From a checkpoint of a small transformer trained on Wikipedia.
Training: a variant of Adam for these matrices, 152M tokens, 4754 steps.
Each number is 128 + 24 x the weight over the matrix's rms, rounded and kept within 0 to 255. Layers, rows and columns count from 0. Numbers have three digits each.

# up: layer 4 MLP up, 512x160, rms 0.0716, rows 364-401, columns 80-159
# down: layer 4 MLP down (transposed), 512x160, rms 0.067, rows 364-401, columns 80-159
up364:126146166086132173115157100133135150125152119122140143160168116098125121046113132086142123142153161104104117111105126159119106102125122130092127146111135107124126154101174142124115130131164147129092112155106125110128163139107116115121065148
down364:114122176140123111128101139070093139139145143097115149136124139158169137141151142156186099149138099095114106118136102138077125135123104174100165146079135124131144120092113085109135122165117178139134131117131097142156105131093117133137128123
up365:137159133129157107168189172135155112124173089140129136174143080075161137129154156124128121105121155100149079101136194124107138138135111182082120162151143100132159160094124130103109123114105083146121097118147101133166168138092165118134150100
down365:150133105077140123120103149074101080145125085079151147120095131116177147140135096152137126140146074186150147104155128121113108123132126172079155167093109101118141078172130096125118121130116140130123074203144086170161093073141082162101141128
up366:161095102085101131131096121105139114153150165123125160121113114114136206070153133133129058154135079174128213053132134147136101112165170112135136147160078102106133105104140163049099192145102154094108140124138165131112127099102130123076130151
down366:170053094176103183116152115226167071134105115166144139175138161118140110129090143083074132151132138112116123128156102120205182115123138113147158128166071149138088145143206184105118129129128111119111133169157154112148144150140117114086134133
up367:118174125133129151118112145134108119158124137102120121151064092105149178126095150144120149135139142138123132114123112132144131120130156157114105119187100126166129155113138089116108118116111091134137076092136149130151143124151120125128135125
down367:126134116154131134115089107052104108106110116122150114125138116148182166142116089136133100076123156144113134132154110140126150109159109148136102131144149104123161115098140145114118163152133112131128128147169138100126110160131113155144144142
up368:080160161080118115115133117154085135103125139151082115118129128109117161100149096108157132106150127167137135141109144149101136131124108171097128171106108112098131171102120090113128156121103163131142074132093141122174102130140130119143112127
down368:083131110154093135150129124140111090164151140137131120129138136085066090145142122078104103162092194083137152090172099133135133142128159124134181133141136089168111112116121105114118115114116143102109129107113167056119112135133103130149167118
up369:081136158144127124157117107137129137121087111099073093133105160104085144099116124151143123127157116137113119105121155150151116155112129121122141161179135113135098162086129120124080113068138119104124131136117102117104105119142154114143137139
down369:148137117105134130110161107160142106098126090160105170177133113154179146083111104131124126097098099149154118137168114109085116100094089139100137124130162134121112101095117137119129121149094215131168120132150092107118099119131109134103116130
up370:116184144110139110084147135159082147148117160111139131140112155121132195141165085120153154088141134146103135129156138102152167097100138137102097131098186153137119113108144127120120094109121111124072125123108084126126146147167114133121133119
down370:094124127136143127143115120126162120120151164103133188116153140171115063094095133109131083161107126123122142051146112146107114119104126162127159132097111162100109151100129105151128143146056112140115108128156129083133137136111136118136208127
up371:095110166106135119131144124168131113150118124121162159125061121092107211093164100115141142143132127158090151079154150134122094152111146153136114129121102131179166111097149154155151128120141126136109156156107119142132134097134113066129108157
down371:142087124131118150150116129120143084106163142149098137129140153131142121063084133091127161135115177147103133114157100124112178133112140158158162167146124115157120109132131135132146111110157068149153149147183105135123115086145138123128120090
up372:111119179135116132180154150096112123094146145140115161131151111119098178098121088131150102101137093110117161136103144134145134138114160110149154123137134107140142132142133159122146122103128120144127135118138171136114125135096125129104152145
down372:143132121113136122138166142225121145147122113166142135122101103097146129115130102167131146138138163128113166142110131147150144127144134084094130159092094152084104144184162155110164141130156085097126143123134129073127056116167137144120121105
up373:137156122100160134132084126155142082153152116153085140138130101157118091129123139138167094126112109142132156137101112114145119095099122107153092117130105110080166110120120109063178179121119128128169137140105136125160122153122133112130127126
down373:123103128152156148150158145169118115112095145108143134090128108110135110106110154114122168104127156147135173118170144149160165162116151108159127097138126125145101107107107164124092164055148101182109148103102123095076088137112123178099084157
up374:130114102120138125111139104170126105077149111164124115129099109145111156116135140122130121117120067093116153115099142103148124116156120129115135147123148137133137141130123153102140147126140147159093127134106106057133097158137136126115112115
down374:138143115164128134137101189063126139139097143100120131126092146127135133129102089121127116133151142107141127101112108163112105109133133139124117144117133154143109163106106105143128105094092201115124100185090156136126134118109108130112122121
up375:131134119102120109128133146128126129119126115096115118140096137106152192068142130159124111145169118140120155175155171159148143083112191173112131124147127152130174168108158117137137082150108120133089116134156108115142123112126140109127146107
down375:166098123106137154154161087176098149134144160118161107143124097111178109150115125087161129132149146102091116174116157085165140119111127139136155137105156099134105103115133140129156139130128084111156167105124118126141088133099103104110083112
up376:096088113116117108154128081129099143084148117105139121137099129100104150082126154124177112139140089160154152132104128107123138153099116129144170146170146117126131115120124097116086115125127114127093142150139164127143133165120117114138122152
down376:127163136116129124132119176115145116111151137122135123164126141108121095125098140168108126131145156096103148141122085121132166120109118122164091087102122125137136138142124150138154088101173100130154186100095162146126118124141125127103085105
up377:157175134163129063135144131164149122138151118136117181125105077129130138123120134124161104131152148146122126109114111106110138072109144141098106147109136096094114128112180152126117166126110127087087086134125125146125139157128105077123154076
down377:117141140166127155165195131112126097103107131090157182127125109124136119143089136171133125135133090156110119092145122112071151146119136108110130131100114145111112122103152158084120092096112131140140116152110140124179146115112110120138119080
up378:148137106144137143171160137133133140117147130101112135172127112130104168136118143154116103092136139130082136137096129129150118129154125121123113174114132161157136164143138140104141079132118110151112122105143130062133080129133140132156154114
down378:128138165071113118118124127128163182137131151137123085100113083093169180121119119116132138099140118161179156179123119153124129094124083112130137125142110119135139062145161106132150152120115099153127104155162112128158152113149146127111102104
up379:135130154114164116119144149097109101123146125129085122151110131124150123124131100087127104131104145124126124136082095129118118153135111119139148140134089087129116168086110174075156182105088150133118140112131160116163113146129166127143136163
down379:132090112111125186130190146157133143106151125132129152121114087094145099150135110130133110097105172107113126113152121171149171148120155139133108089124084115129071093111145153087151213147133098150150184118102105094124096168113140106140124088
up380:154085132129124143116141138108073105152158077138144122176132138136129140105129104095138158102130122117128114140105139106133126140097101128113139133150158117140165101114124117075133151098156168094111091147153117124157123171142145108097114125
down380:111125131129126087119115101105118124155126128127113129101137090120112103155146184127112159164150138078171089119128120128143116121160120171156140113144160148109128166101104111164102121128130145093129104142120123164105155090162127139147138100
up381:103129157123114140112143113141071134119161120123192101137108114132110116153151126137092122098140094112143091113112166150135142130087109115138097150164154120131135085140107144111137108133109097165082122133122159099180107103149135115076123087
down381:145144136100092133165123150208148120124126144132101131158146115124134114140093115128097129112110121157183127138140177121127093106110147119156125151105123145118108117114140155127119121094129101103139135111129163086146144070129068125142134154
up382:121119121089134138125130125141159096172132113134102145131116103097109123116117132127146131144124157154123141125123122075135107152166112135115121115102117134135130168107168145074115134082102145078135120098124124140120079109102114122128114117
down382:065121132153120128102105129088150135097125104146101163097138148112107093130149119161152123139110130111136107122164140147133161128119135161145162131104133129116121106150097132114119103132122140122119149141128130132135126097075116124125164142
up383:106140116113095140120121104150148149132109098126109159151149136126099127133148130070146124115126125156120179101135135113130079133115141152185141142155154131138104070113121124144141118109110138141118075094101123098141153120108154133115115113
down383:142124126108142126124153076083154134104184111155142112117103123144132102109138156139144148174146113136118144089090118180169163169117119090121135108152150148108119146142147086122081153130154109132130135134127127152147118136124104141087098142
up384:083134143097144142171124123125126131146144083120111145127095143111154171116144134122118119114138146090104113126127103113092141119122126129140100135107082125141158130083101140139118145168145124137107115157122130095115098130130150097099161182
down384:095125148130140140123139124083148108151135131139116088119130131144155132103150109063132126145162134166117128065147117130081127169130151117118133128105155144120138134124099118099114136116121183132109128096113168122112113140088139130124127089
up385:133117111123118065145131095147130106127110130095162151149129146135060172142152085111134096100115097174117129103131141108156114124144167125117083078176147137133149126124113127108180118069121116116073137086163084141125148156147148118148109158
down385:119165148110140150139094161123160151096154114097128170145173104155129079123102166127113146152119157173182102080137140131138141193117138101100127149143138142124118122137102111154118129143076162143141112119169121164099117102153140124151136149
up386:111111139095131112162142138144153085130152149146165147143083088115146157096103144112159130083114104148130135131106163145152111180158125092165137135133120136123134129116111132078131130124108093136138116131102151135120100097110126128075092112
down386:155160142127143146199114102123095097151136169127143092082142137106120116159111127152114133101137141142198162116113069169144114065196147122144093139159107160151158148130142119114155109116129108112145122171164121098154151093134112122129117105
up387:157126167140133114173122116118134054105113115148130137129125115091111174101146116107091103105156136144098139161123115118142083098146129133163138112137079112144148125095125146090138164109096117123163139168088148121144125112131104124093148112
down387:079116131109115125131169120148132109126152116122142127127136136102122127137087132127107151149101171105115094141117125089174158123122146095128071135156111134130172113143199120127138124100164079107146183134105129120120141134113133117117106120
up388:124143143137119140159115125085092098133129084129149158187104108074135120142109143107153144116117163090077134090144127109161128103108117156137159138157136098127136116094114147123118118116121163107086103091124118108149095162073151110135149116
down388:106145103144083080112140125054138137124099098126150207102161123123131113095122161153121104145098125059077120100144196101136126123148147074086143107114140163141127123154139142076141114114134140174129155119076104096134140126142114136131167108
up389:105147114127071113109157179109110117131167137094116149113110099140121094118133104165115126139116125105144167173124139127117126127116139155114120136201167122142175137101123156112135119110133154102084119136143154112137101161120135124149155158
down389:153162125119114141168131118112115119101142161142112136127137113134168134098102134109095120133140118142149138106098153133122155102119148119134131087098135111113115087148130108119122148153139143099160149122099174084160100170092104136158124148
up390:129091158126119123111101155136095092120104145149163155122101160113143144151125105132100133137117123105068108117086199132171153104168108084121118163166126132184170087115132096127129122132126129135122146094124143117130097124118100121126117122
down390:174120107160115094097130130121123167128103150121144105106095157129110150156081137158106146129079131166111136132126148094160165140138195110117088122117152147100144090105193135119129089148108116108168111121123151181146104139126105131094117146
up391:110131107120138140159148168098086164158137174092145108137121088140104142111120124103137102126140085139120122106124142136195102151101140164119135144111134134103125177142129159094143105106109145149104124122134144123157090155180164145094100131
down391:114099155135117141110186087097118159157143130102146157109118121110166153191149137170142115098117162130110144134113139131196179109123120123080097152160069159079117122132120158148110134124164091121118155121145107165124097126118139126110092139
up392:124098108087165118177133119125074121186119110107114118115094092131134147122152125106124145107138128129116159146053167104140124179148153134115169120104122058165174137088110145127102147100134108140157118139120130112162133144162122114117089149
down392:105138152108141145131178154145132108132132143123103100111133149152137143125096099098150117147113072122149102128161140129051106115141075155118158154152129142134115119098095164102084101110103109132147118139176135135161152113110086152126130108
up393:119136161113148126114154141112113167155164116130174119174067089088149141143177083100138171124149115146143140153137127122135094119134095129127102107182169125171170146070135124149125114079156082100073085122163141120148147146110171128108124106
down393:102149116131093140122175139134153141119135146115125187085148095143105112107137129117107088114110115112095162083147123117131124164145121112106138092130115129136108133164110159100145163120042124137142149129110159091116154158123124089111130119
up394:155156127142161113111113156119126088121141162122159140150102147112160139099089148112116100121141121118101122124144154181116099112107157106129110146158171135120121176120143127112138121169173134158145117163113073112123158125155124125115115126
down394:126126144118100126108149116046152162111153103129102137118151132119130149173126145134132167102100069144132130156133116105156134134130098141107111145107104138144158085133114142129132165119130160084090133136132136160107108120126109126148147157
up395:145168171135151119174104154148126116124115134097153131119105121084105141094135141117132119094170137127098167141126089072154133152100116166112121144103123098143176164119157138143113106142108146112142100113121163093121165122135127117129128168
down395:103104120151123106097145156060130135117166134143125147157160155136110068172128142131121130131097135134097116078140122132091149117124095121132132117164185128120087134174123120132134116104130144122123133149139144155146107146128145142128153104
up396:112139117132131066133118153114125119127133125091144134140070112096126103168127102171098133135108127162093120136092136115156120146097120133111108146148126116131143150123130121105166134131066135132126133115115144106123108127129148123089122144
down396:125101102169122168102156143087123142130120125162115126136155134135154120135105127146149136137146117125094142151133139117133124104161117117148174139119095124111109133114133137140131149126130119122126142157110102136119104139163124143100094122
up397:107088125114142134092125132133156129087131105135132175178079123121123113111075127109129128147103116110157096129125124085144087135136122155100113146137100113128134153083139142145118117130101165092132148110119129133145141102099115101127093114
down397:104112108191118149112118117146170104126123129159091119116144139131104123143135161132136146154134125134116151092115088122171149157159136082144135153118113130128131159164126144150142126121138127171140146105115125097130117103158133154130145116
up398:124153121134098108131126125090096114143141121112164143121068128072097125129132165103138165077128137081089111087098113078143106118090122142148128117136138136123129144106163140130120118067134153096138144143106122169152122089119154075129171122
down398:058134125144072101108158122057133078133096103123137139094124155150102152122128148126125111132124101074084153116184135107145109154137144098097157144145117139169138155156142137103128132117139168147145138140124159161125093123161062123141138122
up399:120151171099119125123162155174101148134164139118159113166105120117129148102178132132114111090129065101110165124140099164156148145115147107121118123138085151116102126118158138116108074087072099143067094129130143129151141124185163123120115119
down399:097168101105097155157090126138175134083107140134173153155171136183126077139116182142118136133088157147127152097164072129136145145165161109118114179106092132118092171186107102157143136122116127129146109110167123096148145114116130152153157150
up400:144121127140117128155147161143136109142141135150099111180104102108141140131131151121149071135105126099150142118086109142184142121145135099136141135156122136180122111119119150087163130113115114126079139090137122128100122113184117140136090126
down400:126105120126116140135132104071102123098137125116130161112106158151138149149069122103123143140074129122091149050186144154094142141127151114124167161129102146129131106120111110121126118167081106105136139159150165140147119176106138147136148170
up401:133151154085133120121134115128129143146144105117111109126102107104144183129118139123109092101153134166083170105117132138143135140143151091158140132047083115077113157094163158122122140117145138102145120153139130119099122166100163117116069090
down401:115138083101136114072150131100108141147108134113151104160135142119086165126119142140118117163140166099155177105089097123135147131154139096126141127123163121150161148115071106154168090162135064099068091095143105153126172143129113116108190122